{
  "num_hidden_layers": 15,
  "hidden_size": 128,
  "num_attention_heads": 2,
  "num_key_value_heads": 2,
  "head_dim": 64,
  "intermediate_size": 256,
  "vocab_size": 8192,
  "hidden_act": "tanh_gelu",
  "norm": "layernorm",
  "norm_place": "pre",
  "norm_eps": 1e-05,
  "positions": "learned",
  "qk_norm": false,
  "attn_scale": 0.125,
  "bias": "all",
  "tie_word_embeddings": true,
  "parallel_block": false,
  "init": "trunc",
  "init_std_qkv": 0.0464,
  "init_std_o": 0.00848,
  "init_std_up": 0.0464,
  "init_std_down": 0.006,
  "optimizer": "muon_variant",
  "learning_rate": 0.0092,
  "lr_mult_o": 2.0,
  "beta1": 0.95,
  "lr_head": 0.00814,
  "max_grad_norm": 1.0,
  "warmup_steps": 200,
  "schedule": "wsd",
  "decay_fraction": 0.878,
  "decay_shape": "linear",
  "final_lr_fraction": 0.0,
  "batch_tokens": 32768,
  "max_seq_len": 1024,
  "doc_mask": true,
  "train_tokens": 144400000,
  "max_steps": 4407,
  "dataset": "wikipedia_en"
}
Each number is 128 + 24 x the weight over its row's rms, rounded and kept within 0 to 255. Layers, rows and columns count from 0. Numbers have three digits each. The size before them is the row's rms in percent of the matrix's.

# layer 3 MLP up, 256x128, rms 0.193, rows 140-246, columns 64-127
105:113115072159143114156163101125143114125140150106142097093115128162112096156090127152088128098127130129142146139128153133098168096094184092124135089116110132156142157125118114125122128112137151
104:123128129158160156122160125143120119148188152159157147133090145141132122117152124133119146110138138133111113094167114134126105092149111145100128121169092103192158125170142150122110144128105128
085:134118127121136164130133140118142173106087135141117144149075170096131118143135147147112155160107153139141120128117134106157149065096134168143097084124122112104129112130141143163112170133125150
089:127140094153029114112144143183103113145113092146153155112133125145088118138116104109087142162144120088124147111112107133109122154173136108091140129131129163120126124055148115122139118135116166
108:145096128126141189112128126128154133105159149120115142139156072133114146119142138086093117104089169119151143141168114145091157109110124101144153125166131128120109071116115137108146116137113117
101:139088109136141107161143086143164123141073089122155148128150177124115144140189103128182130125138174116156125104119114159118118110140095122174166151153128100098111102086126166141154136129108128
104:147134083123103125062117163127084132097105126146117147173139147136133110104107156076135103146046160156134135117145145106145140125111145138156143159163159098183161087111137142111132089118168097
096:110144126150088103083144145122111125129139159117123117185108124102104147085137124160127140116127179173147120144144158084102100119121105141149115107099124104108142150128113194070145163181095127
088:115115110083166154136097172079120137130120161153143129118083143092144096123120105152156120152129126099156119100126153130140138101139172136146113110138136092141154143154128110064118108135099130
100:124102095098144162113131131102115091136146110113146105116124113162137118139122128101181133100096124134126108123154104125138149124122163144153132119165150155084121117151164170119117114093101099
110:120143133103112155128170112177121118109130126159120128106157127169137110152103134180105108093127119131092138104167108112110100126134125148158096113138117124115122148105151152096123210130131145
104:160091095103101126117138085107150123127147151118141110159153054159097170127101102132108155101112130132116173101106185152149129180098145098127126147141118123128097079155128120099120140147130124
117:143089130128112132073192155110115143117148133150127134150123147147135084117077116121110153168126136137126129103117150167106118145097121130134108131186100151166153091113101165144124152138141180
097:113152167130127134124127157113098133125111136117149129141104094141136159138145138117120112082135133122163129143091097172093106111143178184122123139113126106125114088134151143114189120096138146
095:112118172138075132137137115153117096117168162121149125111145101126112102096099136125109129125123103165122158124160120157149112110142168164135110144132136119149134147125070115094106121129151084
128:168129121121118077103155131159104132123131147132112135117133099180122100088080103148120148154144128164107113115117139131167093147116093164134121133166120164153137140125118141092131130165152151
109:089150094108114130119116138129154146078121144147146130068143139098130148154113131121135157132135090102095125120145118117103181170145091113185127091141112101197144109126115116102149119085084162
093:108132156101124188126114116117142135127135157139128162101128126112146082156119114146083157151135157131138125092177153110111133118134098142158151121097109162156159171122099076093098136137122120
101:084153120136104076094124129188123124120154193139136111141124163119094109165145077140119160115160146129115123106108107129111102116121146110081121120122120114157140105123155128108121133136133077
096:109110090134145118120129124145123143109115135196112153149129103122165121099114108086101136120100123150099138072173156118127143153151153137097112148144117146132116114121157191120092137096074115
091:113095072135127112140106108171130135123120058171144102109123150102187091122121113146140145120145112115172108137119144130130088076116133148172141109139170121150122118149138123139124124123086127
099:139119175146087120159097144088100117134132131108157167137135131167118120115116152145186125156117112122110146122140123119145125119154131129107113152132103162120154101156137137103135125107166126
095:145126170120152140155116129112120085199135069124174108142127084087118168150132132140136137186107105175154109148126111131115113142132152136139090123100133181160122082129141138090108119112118152
084:092142126089121158080085152124104174125126129142151148162112125079135143088113134126103084199126115091162132152113118152125130130117131117191142141129126102139155114148088130126129162145133106
091:095098147138143145128065162101112113120157073154177122186110117149133124139136165102143159152138121111122124132141103114116146128132110147172089071113144109135133174123122110140086122087166163
104:114116116163112168163114119122147119136104116125138122119132115137128109090082133173102122149137129163105114124157123097112114121150080130198116127133127075139119185162098127123165161129146107
090:115139183120157133096133127148126160118134118116163129105150071121172111110116085077138132149118132116113113109151172127148108107105092121156117173081125146130117084123166142122095151132082142
100:102130130173177141116131132192123144089126112134122112125097114176124164110123132110105164087117110138134117156088111135151081136107109113107151184151156128118093151160123134108108109142140152
100:113102148148127072114136162148120105112147076145096107146105120148138112144122124145167124135185108102138134107113090156108147127111134140089128155114092111087104090116122120123142114121152150
089:124150137158132110105136156165136116128128121155092167141108119101143114126125112075132114111168115112113116101116129131165137149151135089139126120138119147126141112168138088163133159087149093
081:114087128077188103161118091172102142096165145120138137146129142121178126120130115150109172139131100129130108125110107135151106113116189089167113122170134120139125130114120128107126157093119117
097:096135133123099173141127137080077165158143138118137124100149133133145115116111129132133125157136112100202126133131133104130111102106096107145101113119158123146155129158165158148112141110128152
086:131129149141082121106130101148135099120165162085127135157114127127140150109118139098085124121137133153096155091142161165157093156135102122119119130113112074114112117097162152124086148115143121
097:151091145120122102106091127114110097137101079115127134131069154124195104115134150129129144106127153131101098136142157140140120142107131145111111138139136121128141148114135124074107159074150152
104:150102074132110145084153102128157133152115123130148148116141150132125143150140119169103099132075150151109097103119150135139114118101149078173151163114135115132111115153100143123088123149119115
103:166124110136107107103130159141117117130128153116093170120122153131098140109124093145125142100157177115122146132110134169109124136129080126150108186128124104112112082120099147109100080096045146
073:104131112083111118136174148164115138113166130172100129132102121145136124107127086114178115110129116121165062137120123134160124127153123144147165132098142131084126173124151103143142120157097116
105:135090152113113100143112132137140123107132127111097146074103095182141167179127131153123148146135129142154139109117140082148158154158159133111130142110110126123083111117147141124081156127091134
088:138137188158094109106113151071151141130141132050119138132141146183119121160119124140089072068099166131105136115122146132166107080110124148118107146156129144116122098146150074108154136135139125
093:121138150132102112130156071149114131159121111108173175143118137125118157125101102134133113174128121093113154108123129128172125156099113125168092134105112113122087127137097151117126146130156116
104:133117082101134088103141126158117107115101130149111095122119102128125137117125106109114110107138109179077086098166130123131132143086087118159167082154138141136155089132113138142153136122149088
100:155087102143095148144173125150141110105144116096163155127108103134180127100094126101092131152095144120137153144110121150138122166144120150157122151142141178126096157099076106127141122149162127
112:098132130111104124151157141170121097143158117084122121111132140135117170123097065155159163107161160105145122112104114146148122085140119187140138166081144152114125133148143154130157162107116099
105:136130080100112123100127077120141159181102101085117141116133133102125099128162133117096133131128159184137135153113149133161136156096135177151122143114113125150143097133125143140180171142125125
137:112146143079107129147142108189150122141109115128122162164152097139109154119119141172102117154103135186097112117117119117109126122119095170124127126115094158131148092095113140128174138109144123
102:142118134127117208160141116141116109111144133113128109164120126129153103131075120139141150170135144143143094156115137099070091095082135110103102154134121117131162160126168129152146144112170127
090:122111106122120106096110107146124120118110142091136149114156149105157150149169119128118116131129131107127120148127092120117106155135165132167147085133162147155106144135133103093138144125091120
089:120112072118117093153108146110137146136131121106116112109119114138173122167171163144151123140179102125144086124138146143124137129110131112166115108123140128124124095152107162100148158094174138
089:095129120106108100098086125121149122136138165116129108118128156169114135153146144198137129111148174124122100084147105118179143143141148116087124140121129120078120140107114117112133127146157158
094:151146133146155152088067119133119171098143134149151122116173139160130127129149128119134087153089133124101105141113120179137109103098074069152157147120133121164164147171149162149150134127130139
098:127105126067100155106135119111111084141122131148154117141119109156166107184164149141111135111161156176126094135127109124150137164104117140108103158115158115144082133087097117134164099159126107
099:146097114112106096141114121108091106148071111120167108152157097157106127160140091106095128142122146165155090130174129160140123171134130134127117125110076119109076114128143119109109144109136139
111:148095114142104203114114167097130149147142144141115104127104121155132104055119109099157131110168139123190111134121108102147124119137110097128135105179113138128130151155115135158137129129128130
088:114146129130116150111114121091163077179153124103149169143097106086117154126120103121163143167142122076141116104151128086083138144116108147156106117119101156121083171144130141127114108087125111
097:132184134128138115144138077145128149156161137132130110116156110163121141154142116097136135142155133153136170109065152180132188103148117139087117117081135122117098125100112135132158102147087122
071:106122122158164065124125136154135131141119098121188102116137121126124120131108166159115164126117141123134147132128159114137115128148172116141142100106105135157148130120155107116098081063132143
104:160102149149126156123124127139163140113159102108136144153113083143136140155133113105102123127110134131084135115103098181095131170137121159127131176110117155164167115075118137110115097097146095
120:153130121120107111139145084120139137164113185133112143185145096113115140136122136062156168147119158137135125140146137135146146105103113116132102084125101176122131123178128117147111132110141143
101:105166130102100135149149132172119099140126169135097130151146173075116104146067135162142130162120154144112104134130144089118099134142118147150162121109162174138144155133144119147121140105135118
098:132116097101161126120115092108160077159123163114158131110172167119105137148151150144066102137053114152101123118086125172122128104119133135126103130112171158122103133124107106133174119120120155
096:155138138130119135151102130183137099127134105108089174097182145143123152108100154161123129106147147156107157100139107104136139135126115110111093143149141157141166147121159120115080162109098141
102:134132089094116165116123159159110144122132132123134125136080074141144091123112133138135060091116118180111110115124118114093153110131124102139120166163170112130142116138120109122131121119150085
091:152095084116150113149108129143117121108187106143161117155116092167126127149083132113114144119183141136123151137121101124136127126157088119161107137115166089134123089125138119105151100149179094
096:071116164123096136111163122171146109159147137086125128130136114126110112121159114125114103099147162111091130101140137135108179102140123165132097157124136132085141114137149103131106098073162161
109:116131123122140161087107158118118124141105168088123130133135060156140133134091153082156132139125170188134152176137120098127128162155128129145125138110106124142093112136102141085157125137127064
082:106146171171147131129125101111103136094176087143117147095073111139106104094137182064156102199140106129117142151155153181124152114132142147134111125138120141147095125122125115121123096171110106
065:134127097109167110103114128071112134103186171111146126136112133138108127142121145160144124095160120091141119131115137114116161121127142118113149115132106098145152150124128147123104082109072163
105:131133106138128140137129068176134143128160098153085094127108126142111173113116125127170156104141111100095139114134112135080133091094112134118159146149158136144158086089126129127125148123097171
093:165134125175122100156109174128087169104094111136160133160155122153141133176117153105123106174140130125096129130156147119115149095141120136158114159162084125117120145118121177106188114097162099
093:147125135110118139142187087127096094115153133138134153103156132137157099165154134144114102159098123154122103128128148132146181128112160152153127112143101150130118121136089142100084152137121150
115:146141192142119100117116171114121118117152118106106137144145163123128130164108148095108133109107134148112118106145075136072137133128087151160144145176097132108176142126093188119187119113140114
108:100115134075142121126145069121158163158162143123131159142118122137164146107111119126114131148129125158100090150072108160144158112123119112090168166107121156143109101104065113144125135125151183
104:105133129180108122118108152120072131128127133154160158123145101108159159107084139108105098117123146097102118108164088117139135151128169149134122143127165145119127113157104122093127092120121123
094:095139124148130158120134103122137112130122125136168137104114091099102151174135126133143119129148145148139135143127159126093131129082127121186124119152098121125156114188150114136081158096124147
072:108151174142131140090112100150144099125105173128111141158120153121100136125142142091131140101114162097117116145170117166112148125140060144120142085144100130111095156131165141088154131143137116
099:116159120155142174075105103084102079073165117164158125096115118107173179107146147133124135152109101171138094124128139127108105095088125144130112130129117106137138123150130114152126161179160129
104:154131069089101126115114130119152128110130124161118122101142153123082132139097113128117089143080169091138130106148133106121175133162133094114111152095136064130174119153131119116145153142145128
109:152136129127158148131104169129127142064109109151102092136096096137143143103130143087103112125138119111150143144146134114140174122130120166174111184125158098122182104130130120109138181121108094
118:148089115118102128152115121054104114158119146116150073156139120103113133102146138109120117130090105127125117166167132146139111137132154156133112116188140122157161127178111105069136160124124117
106:163126121103130093107108131093142079157108129147134220112111141105136148150151114107121123131110147153106116114154113135159126147118122145135101095100131132187121095103103132150148124155087136
100:103084147093112152127125158156172107114107100093154117127134123123115160131108104168127135134138161111099083143103132120111156111150137132151124154093088093170138115139169144125119123132130111
099:186122100129147145143130153081104114108077134107133132111123099130115153110101094088144121157089114159125128153151178106125107170168083108176116130141123133092123135147141134111172159148140095
090:138151159152116140146126101155107124124120104150133108143159125139110122116124136049112168105131100099123126152124140101089126153116120157178164098139132119187089136118141145085074166138126142
099:097139132165096106120123093097151118107101118102120136127136133111115132119137131150122133160129150158156104132104122136171117134069175130140139128079138047126110117123125131140154133138119122
108:139084123128113095132153110091150091106118175116137123101103106109119141097094046176200091118128136168123126138130184129160149126116118132120089145126106135078117117119125115125129099152173122
091:148106132092134151143111121117159139142169163090107128102138112103165127128094158155145138103160127165140144132088143164104075080145142127120106155117135138146131097094094138114171127118160122
117:129106085111134148152125170121110120091142107135158072094125086132116114120127132126178105128108130144181122132132113072124143113150111103114106106149160134163131143126150155102143110129129128
099:141154116172095111143151161054158104105135143105136118123135117111099157146119123132103124121105149134074136148169129118100124097100156121089112133156124155139150091135168149108106124127145070
110:066090132104123150138152154126184123114114179096084141157123134112181128123075133138156124118118123111155132125156131101142129134135145120161082148135104136108175129096128115132137124125129144
112:117128129098116156151093118139144112110092133129120123159135119112127163151141146101121133106124138146103132112226128137118124118132138150157098139116109141122081091131116147100121099125127160
101:106161098144119177148112115163131112159095126125119093169149183120135116114160153044105145109122150114141129140116140168118125169089103162141120140119169131109100139102065151093141124141097120
113:128137148144098091096159121125127134085116137131112133141157140119142145145109152117127174193131124137091146111111163121115136115135137116091081132137153162152165138125119197154102145142120173
106:123109086165160116144115107110131154084147132157114087140156122145144139143125126136117111107066117132128083128159115136141137151133155156161103148098121122175168184110111148134146142150090146
098:097169152123108124121135108116106111126136131155105133136133159147139129128100133098131107150152109153100153104089134144167159121107154150132091135115106121090111124131118169113099129144152180
103:093108152153148101102140143132140086095133107138135100131112122102146187123074170130151097152142117107117114136122110103148175122135145129158141115086082155165154108118124122139097133099154123
113:153156153146136131079102107158108126142151126133129105127109112147168079124132115125148125143158145124118120167077183112137097105103124120102162143156099097143082093071144157155082128104103123
089:111134098169117138155127138098126160124119159080160146108157108144164124151128155151132145094146138105137094127164144121172127136134154137128127132147141148102166129134166121079085132059110131
097:129093072148118188081119146146130172114120127128132118136115155135086146124131134135161133128166127138120138138089114148109139109133109125100062125172147114177157141139103124090128124102107137
099:153183122152138092166147140118105097089154080125150139120139072119063125138101162130142148133135110101132139079124126132185142137124166128152105143112109116134120111160115125101176147111150149
107:073107163109097144132113116155123158148135140135134130069119145114117124158087137102123120121145119104119120126134118145159146186098152082122130174116142118144119103187139121152186134119154138
093:183134136144095131091106132101157102118112063116127099145133164150144147106128158135152123138149089156101130164117101095127100114187081123086118136188109101153161100167126111106123117141117147
089:110123145136123117072126107130140121123117132141121148123129119143139156076122092074139117159111110137153161104175101146127097129133124109162134119168164134143130119104103172075119135162073129
123:143135135124148160118127138194080143128135131118143138179134122103071144131113137130125162149145141156102142143093130150078142137141099125100128121092144126159150077151117159110151143113087089
094:134138108114149117110123114103112119127156152113154166132140196127123151154190102121145147127132126147189102161132097109079139123109134129124106072106110136126138081100117141139125153137125129
105:084149151149122132109141106111102149155128150107152104096135134143112105127116146108116137114154122118182113142129149179061130133065170092086141141109155096128120104116131122130165165139118106
102:127085119138110110117121157131127134152144130089091143135126127161121148110142132111139130128176162155120128125127102134164148135108121195117142158149111121144172126165155107135100134099144171
103:144148110136101143153121137118113121131129125146104090154142105154089121122138157105131113104118153139100072154132132114138111137152151164125133159152123127151147140163103107116140149162116099
# layer 3 MLP down (transposed), 256x128, rms 0.113, rows 140-246, columns 64-127
097:122153127126120164121144131127095113112144157118120133181199109130139104137154141121130096129126152145122149163081148123129115062159162120168102131107115125119137143156116105142146115120125134
101:106129085127126137138108142159124125139098165138144113171103143137138136091140144147110168119155148135087094126178150126112103144111129149126132122136136075167087113141152131121146120145145126
084:143121112145131097148140139086153121123113086149141131087100112150090079127163106107122125122135122159144114151123099135115129187134179077077112098143164166142133119133148130127129074149118095
092:114121132122138174171151138113096138102118123133137121156119123110118118078137166122152096128143122160125117141117161124111132121145170148142131147124119100126127104157134141179166153136130109
100:116088115177084157106114092098174161136126095112118125111119145155090124092182137131129096132143164141165140136122161108103136154131157110137145103147096105157137119099132099135181108115117149
097:139074150108150128132118125073108133091131122120129119180131108115120158135107139133111127124141133097157134086126110111109138121154155134110084076152142170134152141153113137123133104153147163
103:120121128146104149155129123114135158116138156149118134129162135133149101171096147151144103153118090116135149098085117155094169114129141164128093130072111112143099130067110118139133091146088142
103:138160136117124137129130087161130147154093154146141145169131121106124097064091124136135144103145161134096166135087090132141130126133088174185126143174132112129106155140148133096128162115078121
097:083171099100116126103180155174132111103104157122144145096133108108139128127116112112106174166149160138119137137092114165119108143131132073120162179134099096172122134144131154062152138108133128
100:108082092129127103122128158129159110150134125122132093134135171134121159171121120136162116125156112077141114132140145153127142133118099092169134133127079133104072148134132148140131106133139124
114:165110116087128125152096133136100142115123160122111118152129109131136117135131089125151103144105183161103145166090128065126141111160126146171113110115122137122123175157101140123113167124098104
106:147127152150157104126050101127134169171140165158164065115154110138123118109135126143155131106107146070137138122100156168108077119139114103124133112136120101151093104151140139099133146112134137
111:137089126125138127095136161104133150159109103176137131144149128109146125117120142159089124165129135150105092098131167121122089126127143120154102135197135124148111151133092156117147111122105152
101:119161141163110142114161147125125092131103111157089105130117102121076086154130128113131150095122137132117086188083123129144125146114132129114152117139099127136096169136159151135119142103109135
094:138168153126125146170137128113091120104134134132145136098175142136107157125070106176110139135116127129090130128136142142159094154153123100155113167116113138168116132150151131158118113117142146
150:160084109130125122140147102133108174141137113144119114139119096195128110100111119156105140160124180106117116115108153071141141166144108125130105129162105119157125122130139105105118114148139121
112:107116106135128119100107122161157170082139125148154152065145123113122131141107121098102126121136080138148165122150161145122138142075132114161132166133172109172157138119120120149187098105117109
101:150104148143123177125158134117139093173121145122120108171148132116137114106101148153128089159142096171105081153132180139110149141119165115097177118073132121125092122125144104161136149159075096
098:105138136070110122134133134151126145081097118147120167140153153127138117168150093133061167131191122121121149090141159132088117147104127137122114106142111098123124140144185167141116123079134113
101:132146105173125128152121138134183143125125103176110163154103104129141128128167121131138175103133097117137126148084146140138126138123143140110163103103115081134116133126136116132134084122124082
086:136143147126125131152144158151120151146135145147134159141130128088104133107137161133102162130088140119105102144126106136133149163119094100112146168142086159137069125169127130141166084147158103
096:119132117141167161142113107131138182115132077158159178089094102147107121164119106156099103072097154090132152111106131119146107135160105106089102112132116140136140100116128136114141132143164117
103:123107111137117120130133144132156161136144105132124095120102112148156157098161142162145138119101137154140153137121147129090092152136092138125118131104093116129091168144089108141097117158156144
084:207127171138136099151149124113131094096101125164110170093120156155126137141181158122189138097174145149119163140110092130149119114146104075110117092122097127070125139116118132154105124127134106
096:142148145080095137178168100105076134129139114140138133114160094154136104152147097123124144138088117136110119131093143132148136123144137140094117160086108134093103109118117138165128071123154126
096:143134135094136118106078084136125129151092168122167157160142134116106105127106136115078134152115116119100117095088127169162128143147087134083145146140122161164085132127122111159163140149158132
090:122148116126133109123160142121150096124159156106168095117126118121145146148158129139170134155125151148123101119142110100086081118118088139084125107091151149093120147151135083127105160174112161
093:129130112101128135172135156147140125163160141140128117104183116130178127101118118138155084159113113122093131061125144122091145118148134141153133128170118124118146100125120170115097088127147099
104:146156118133128141131158147099116132110088099136124146125097119094149106191153131116148111086133116157154132124131136132127100135110172124113167129131123126129136107083150108141085174079113087
096:155122088153105157165155124096127175150086151130116130114109098126156152122119134141141158148105099091083098150116150154109144085123130183167087160158100120112146129137101108115137163138104120
089:130115105115116140127160143141117164148159108160090082129146147135127143105135086135129112084137101199111140117161148092159131140108109134106135098099139088152091119157112136156126126139123144
097:162101109118152072128086136148151131147126136102152102152103134173156128136101127103113138095115114147113134144102118123138112124126125144100169145127104154106140125133114125141115126099126127
092:146108084145142163122121128118068120111155152158157117129140159170100163092163098163123091100149160152131136148112113131107103130154110104101141120073124095184096145121156119133150108107156163
094:094113147090151176154119151132094143141120136134126110133083145129160077173113155139103151103128100102168077151134091141130130096126146151122107100117093138135130122106118111146129094136129131
088:139166141120129099111125165097121131094140169151074137132139133117144147135105101098160121133145129134132094127133095144078144144097104147096142179118136101142100102134100136149144130113153131
108:147163111097163117104178146112143125168122117122121172107149116148141159118150111111116118156126154121127119102142144110095126143168123170142117129090116155106098095133139154132095107132100115
080:110095152135121122157150108135165138114152101137109125136160165135111168102150128164124127086106096131102074142108101115113132105130158135146128106137078111086148127164125142123136155123127122
109:125139121083139112165108126132113161120169160171110078177110114142155110092117127178113122122111097091113151130141127091150156120136143130160134122113157141144096089118135112117104104077140146
098:106153121118165064108148156093124120138140147142123140148124103142104138086169135105132141097118090120104126133112149094148076096123171132123115120125141127119135136138138171059113133140105129
113:113164142150095099167092158134183109137144116107121120082106150142142146165125078112160090114181130143142114115134089098081112142138150118120129159130137090113148135138113138122140168122144106
101:149127144094127117128133087122143136145138065131136134143081074155106169110135131139102115100151166122138130141115141152143116147127112130117131073119134129139153161110139113157138127104144127
097:099143108117140152171160082143145155138132143115177087125126138148125138173129095131097089141141115142106082172126083148121162140140123129081120124159131126132112165106119139154101101151105138
115:113151137132118145107131130095097095157147148092125108127090135127108128129094120151121142113135146139095085165117106132160152088142143176151102131089121124092171180131093123133134136099159110
082:097134139154132137114131131130102135070123189130124155162104116153146105114132156117144137109089119094137136129110168144108124115137128073147104109165084114097138101102124129163105121097165111
124:120107136086132134113157111161135139126087169095102132133128075057118147136104181109116122136098099095081092138127145135156163158137122135115106129112185126106063113109152089144133122139151130
102:098097127146073129139123138139121161107139087119129133142159131134113130138140101134115147134119137150126143153104146143106152109126170112108162145099119130130164131101165107136088115117167136
092:089132125148156091113140136113108114171129118138148166150122106125118153133171125109132116136117164142153161104116119145162127137150134141104119127116149173113193165149154146128170075173107115
091:140078082113166140174113112117150110137150135104126142133103079138105133147127146160146150093127088129130139083157108142111119200131135150104089145155152149148156145115152095141148105123095135
094:123107147126110133121133126126110151162120112095168168159149125088133132081117108100103108202104102152157173100130106132119102152130085094134129134121132082128122128094183122129113139166145106
096:131165098109150138153155133103113123145120145135148133160144119170162152148105105159147090112093127075124130126147118150128148120130128159127120165105128136096132141136140108097102125101111152
098:117118160119153118115105139174141161113159143137145124112170147094118170099113155127120139164161131090132122103122129124108101119116098149139115092119116106107125131168132128106120144122142078
093:116130118114150131119085111156131095142139155143109183144119139113071105105062142117100116121116114140118143068149120115114150139123121130110134148124179160157123155110158093199089121114145155
112:173086132162093109147099114149109109136134120104098153115142154145111144138153094123126123125107109138146137147051118080116163144137115138105145147165119153148153156111138126137134143125100157
095:101128107152127150110155130133101145134078144173108082128118139158107080159138154140100112125109173149126101142109145133144159112108124112126156203156118096155132101111135113148118146156157107
100:103168136170119099153152111141038142134122151129128078125113103128109129122184114152122101138093099131127125142146145106140114075149158129108139152154150138112098099154116132153147149120138099
074:141160166145158086110165148090150142128159123152101144099137126105143084150131118146141111098152132135134107082172126157134134132142153134107148117111101128101146129143139160101126123164144142
098:152121123138171094118116096101149187103168161091143139149091117130125115112075095088130136150134081134067127138094118180083179157128112146134151158132117118104173149131120142133131151119123089
094:107138134153148143121094116128101117100126067137161116079121160140154096126137076173101063144139099111112147142142113125122098125129136169129155175140175095102132107138158133117142102126130133
113:153098166104134101163131129173095132132129093155158150128145141151106121167118088148147126133104090109140103133098118089118094135082151131154142115150103174122126132187125146168149163093130117
095:137122144162120136143076104090102143109159148120109127107167165092126158144153141126084130158126117120103145185150151121114116091089086124145182116144132124121152145145149140108124124118131158
098:116113133092158147113163142183129124078111132140095103134132111126147099129116132124158142093137128169199104121126135121152144141105134187089112097124143150132096102125124114129137130109122148
100:130090105130141127177166143163151125140117114149141149134157104119109183139131131123133086108147149165132116137155112128134135169148161088107112151077130119121134137141126115138103121100137084
096:095107154126146102150198147103161165140142133088121103105127106106163102128134167110130126138102105113122130112150137142127096193119106132112105088131131140097122151089107122120136139102146145
087:182127125130162135116140138145129141104091176168108114156116123130147106132137132144125124137113115098147087191146099138109104129123135100125126115124098144122172096144091145116154136126151101
104:131146145161158121128081104134144104063150106151132169091136132118117154118149117141098117139137143135113088122140111126086151096149148116107126128112138130132125101122158118148191133136138138
087:119162157114155105068140129154146102147122117126126108147120137160089090142132123122147112157149110104128113169155164140133167157142116154160179099082141179140132121114138116113142116158102055
070:128092135156129078084131136146131137152133112142112152152121148082114117160158099101147116095132115152128132120142108116147108135135091126124159124147105153115110142119123159134117118184094150
092:073101128125103125115136154088156140148105124157169163107114125152135084130151115122109110132117150173150140093132129097122099129089134108152090158123165119125104158120174134149151108118169140
103:147129150162160167149140070114119160135070106164121132127130101142118102127162124111157145136120068103152141089143084143129151139134088115114099167140095148118157168141152121100134116138134121
092:108126146074135123163130149132127107113173182098093087083120129155120151121153119113129089103144145123078119119121134152138107114141175123118084107132105144142093096110110151120106124133135143
114:171134134154108060115125148098148128106143150124135109123111162135122123155067159129120122103107164144132095117139097111133168131130161147161143109143116092102116111110036126132123149087136141
094:141144137143122099100088086121173112124133118151170080136137175142111079087151124100136076134155136125121160130139108106103133128164111093146149135169117132128126127126092129126163142094153083
101:088143129127111118102132091117156157062114097109109152147145107133176092100177131174125124142143114135115178144085175132155128101131108138115148094116152108105098159094122106163143128171136094
092:167126151146109150122136114140136150111102132146136131104111101114102149137169112167125149141138138141164105140122113161127126089088112086126142121105131133114121112163131125177166161107112127
073:093159106132117118100106114114158147170125114121125097130158116160133096103080151177174131112141093127122113126111093108129120110179157156115108098134097154106147148151181094119135164114149113
092:117170130157104149101142144131144142155123170090128108095138080109152148168097128101171097116130131107157117118099122109122115113162105126174142170099146103123097104107123106146170109117124136
098:128132099153128175140114123138141101144090147128116124109091147110166105114126128122118125158108112106124125102131111062143121140140094107124141126094193170108109160148136117093134125145092150
092:136127161126109082136107102113142120152130136119159147101145154122115099134147140101181120146138130102096128118110144157175126128123171112103150096116125137126076134138165148132118114107161174
112:131113161150110107109155141137096121112149163074147097139100105130145077157139142125167135145124141087091159111118119119093135166134157166122141107162121146137136118159113139127112183118143154
108:143120191089155162164146177176091158131173118122111149149118121135162101115097113150105108138103136117120097139122113098106157096141097121131106130131115087108111092138145152158107112120146133
100:168163140097126170186132162065150141139119142125125120110102114159167109093137101125118136129108108138129130146131119166140126110130118103117118148111123139115176117138124144166130110119144165
097:119120160122130116138123105181112168111154139135120150134150132095097108125151107136100152135150114117096160115097109123094081110177186133125145128140103167171145128097160152138115151095099129
089:136060119176096163076142168131102136132122104106106110140097121142102139105124113148149113113136108136137134101121186135109153110098106096107132136123113156139138117180172121114134129124088126
097:135108103144080094107110158126131103113135111128131109154170100103124092124088139112145104134129147129114139108113137127131124175161083124125180127169135147156072158139098130130181084146142120
087:113182175138114147056101099139107187133150117125116116136138106142124126142130164111066166145098154110148142124133101114136119145115124109146159142113139103104100137114117166145128131103098101
090:158112122119142108131116112152081183164153127135127169090146107117064143107133107100103128104128127116171128170157148135161136118133154117121134113126102165150151167142146116068097139186094103
130:151127102140138158094097174113128118120134152158116114141108106134144102144141121100155156150173089123207096137150099134094096125121103089117135121145139139148184156133101168109145128117109106
100:193114190125093128175137104139096106123090102123132140094097159149164105170110101109102116137147146149104126100125145099145157136120141136114126160133117161166121150102099120154143132125090131
103:126143111158136104086102111108114116111165134123148091103102143159102144144159134095129099148153098157132108143099143137132151118137109169112175118134140089162100096154132148089095139158111096
101:126140128164150139130093122149159102153130116153092108069119110126141139163180170117126135156079120124143128141149165112146091142120123136103139101134143168111132141137128113123148104094151156
092:112136181104138159110147127096100158092119128115107124149140085134146089091216173115125155126088139094154126122127124104140108126088110124124152085147127088161127120121124116127083122136124133
113:131153107174127127085137184122102115102109126129113105129118122116160103118074099108127162153182152144137111145121145125136127125127142144133125133118141126150156177124089177137109153134089141
114:116162148135109096112141139138142117110142130144066106151144117166112156141136144157106162113085184083170122150142121080122172138134169148099138177115114086149149160093117122071127146123135121
102:128097136144118135104095144109158155130092120106166149127100113157138149154127102112146133099145129091183126153155111174104112113155129102150180106110115173150164124134113094128171118144129097
098:122116139090099142140129132156140104100138145143125116111109126137117171145102127122136137139184141144102125130083161120093133143090134154088158120104170122165115140147111163116149160181129063
109:132118151130140105116135144109148120120135131067082177133090149152127119155126152108133093107116099119170128097158114144081128079159116115183143119071147121113154147105148139135108126124129112
092:115112113179123094133165164143149162134111112134110118120174121113116158131133080096120131139150179165142145097132143139105087150118118095117149139189113138145143135120114144103147119133098117
100:166117137116141122143144137173117135091112073131136115146152156159115125066127115136199144154164125156164117134110159116136159109097169101129094129146160148145102100121164119107122108089108126
112:108162107129150114119144147084139127106110095146162171128113101118072116113110158177136152137152140130118201093134142124181099132122133117152074141107098122150169123157095139065145159104128141
097:160131142073084129096140133135124111112133129107087156137116131118136116149148101110138130147157150165184134113118167087115153112130118117133111086166177113148126123081119117156098116136120126
103:146165168100150111127145072181144139141112152171111139092124108156112131127177109117137098115143111135143162119121119100129159123157161120109125143080145123095142124131153144135119098124126140
091:099124106162170127122134148098111139128139091101154133101137121117103156107129148127116067141181128102161114155145101107135134155169155103130122122097114115176113180119101117123157123138127114
126:082149110111113133164147175165139113111133131148103162114124129115094116187135093083155127135132136154136112134095108147097134124119128109128099135117120146145096138149123144124161121138145141
100:125140138076165182166131180089133151117166137142136175122099126158124146122147093123105144140154116147136134132118119088178135102096144144068129133122119113122134151131144134144117094110129134
091:155136132128127133141177159153163135101155128129096157168118101096107142110114137102148085111138140122136173126151148091138128109147136159128131100154114162153102158124102105128102095149103121
096:141101105123121157152091130088151119097144162157094120109169129171139139134173170113110121130105120117163107123097136100100152131113133105132111105151143158158101119139136139125122115152098145
098:104139144121175091109116118084139127139065143140135176172103132146168144150097134139123116115153162120160127138154141132128143171118131150112108142162168121151107122123149130141100187132102138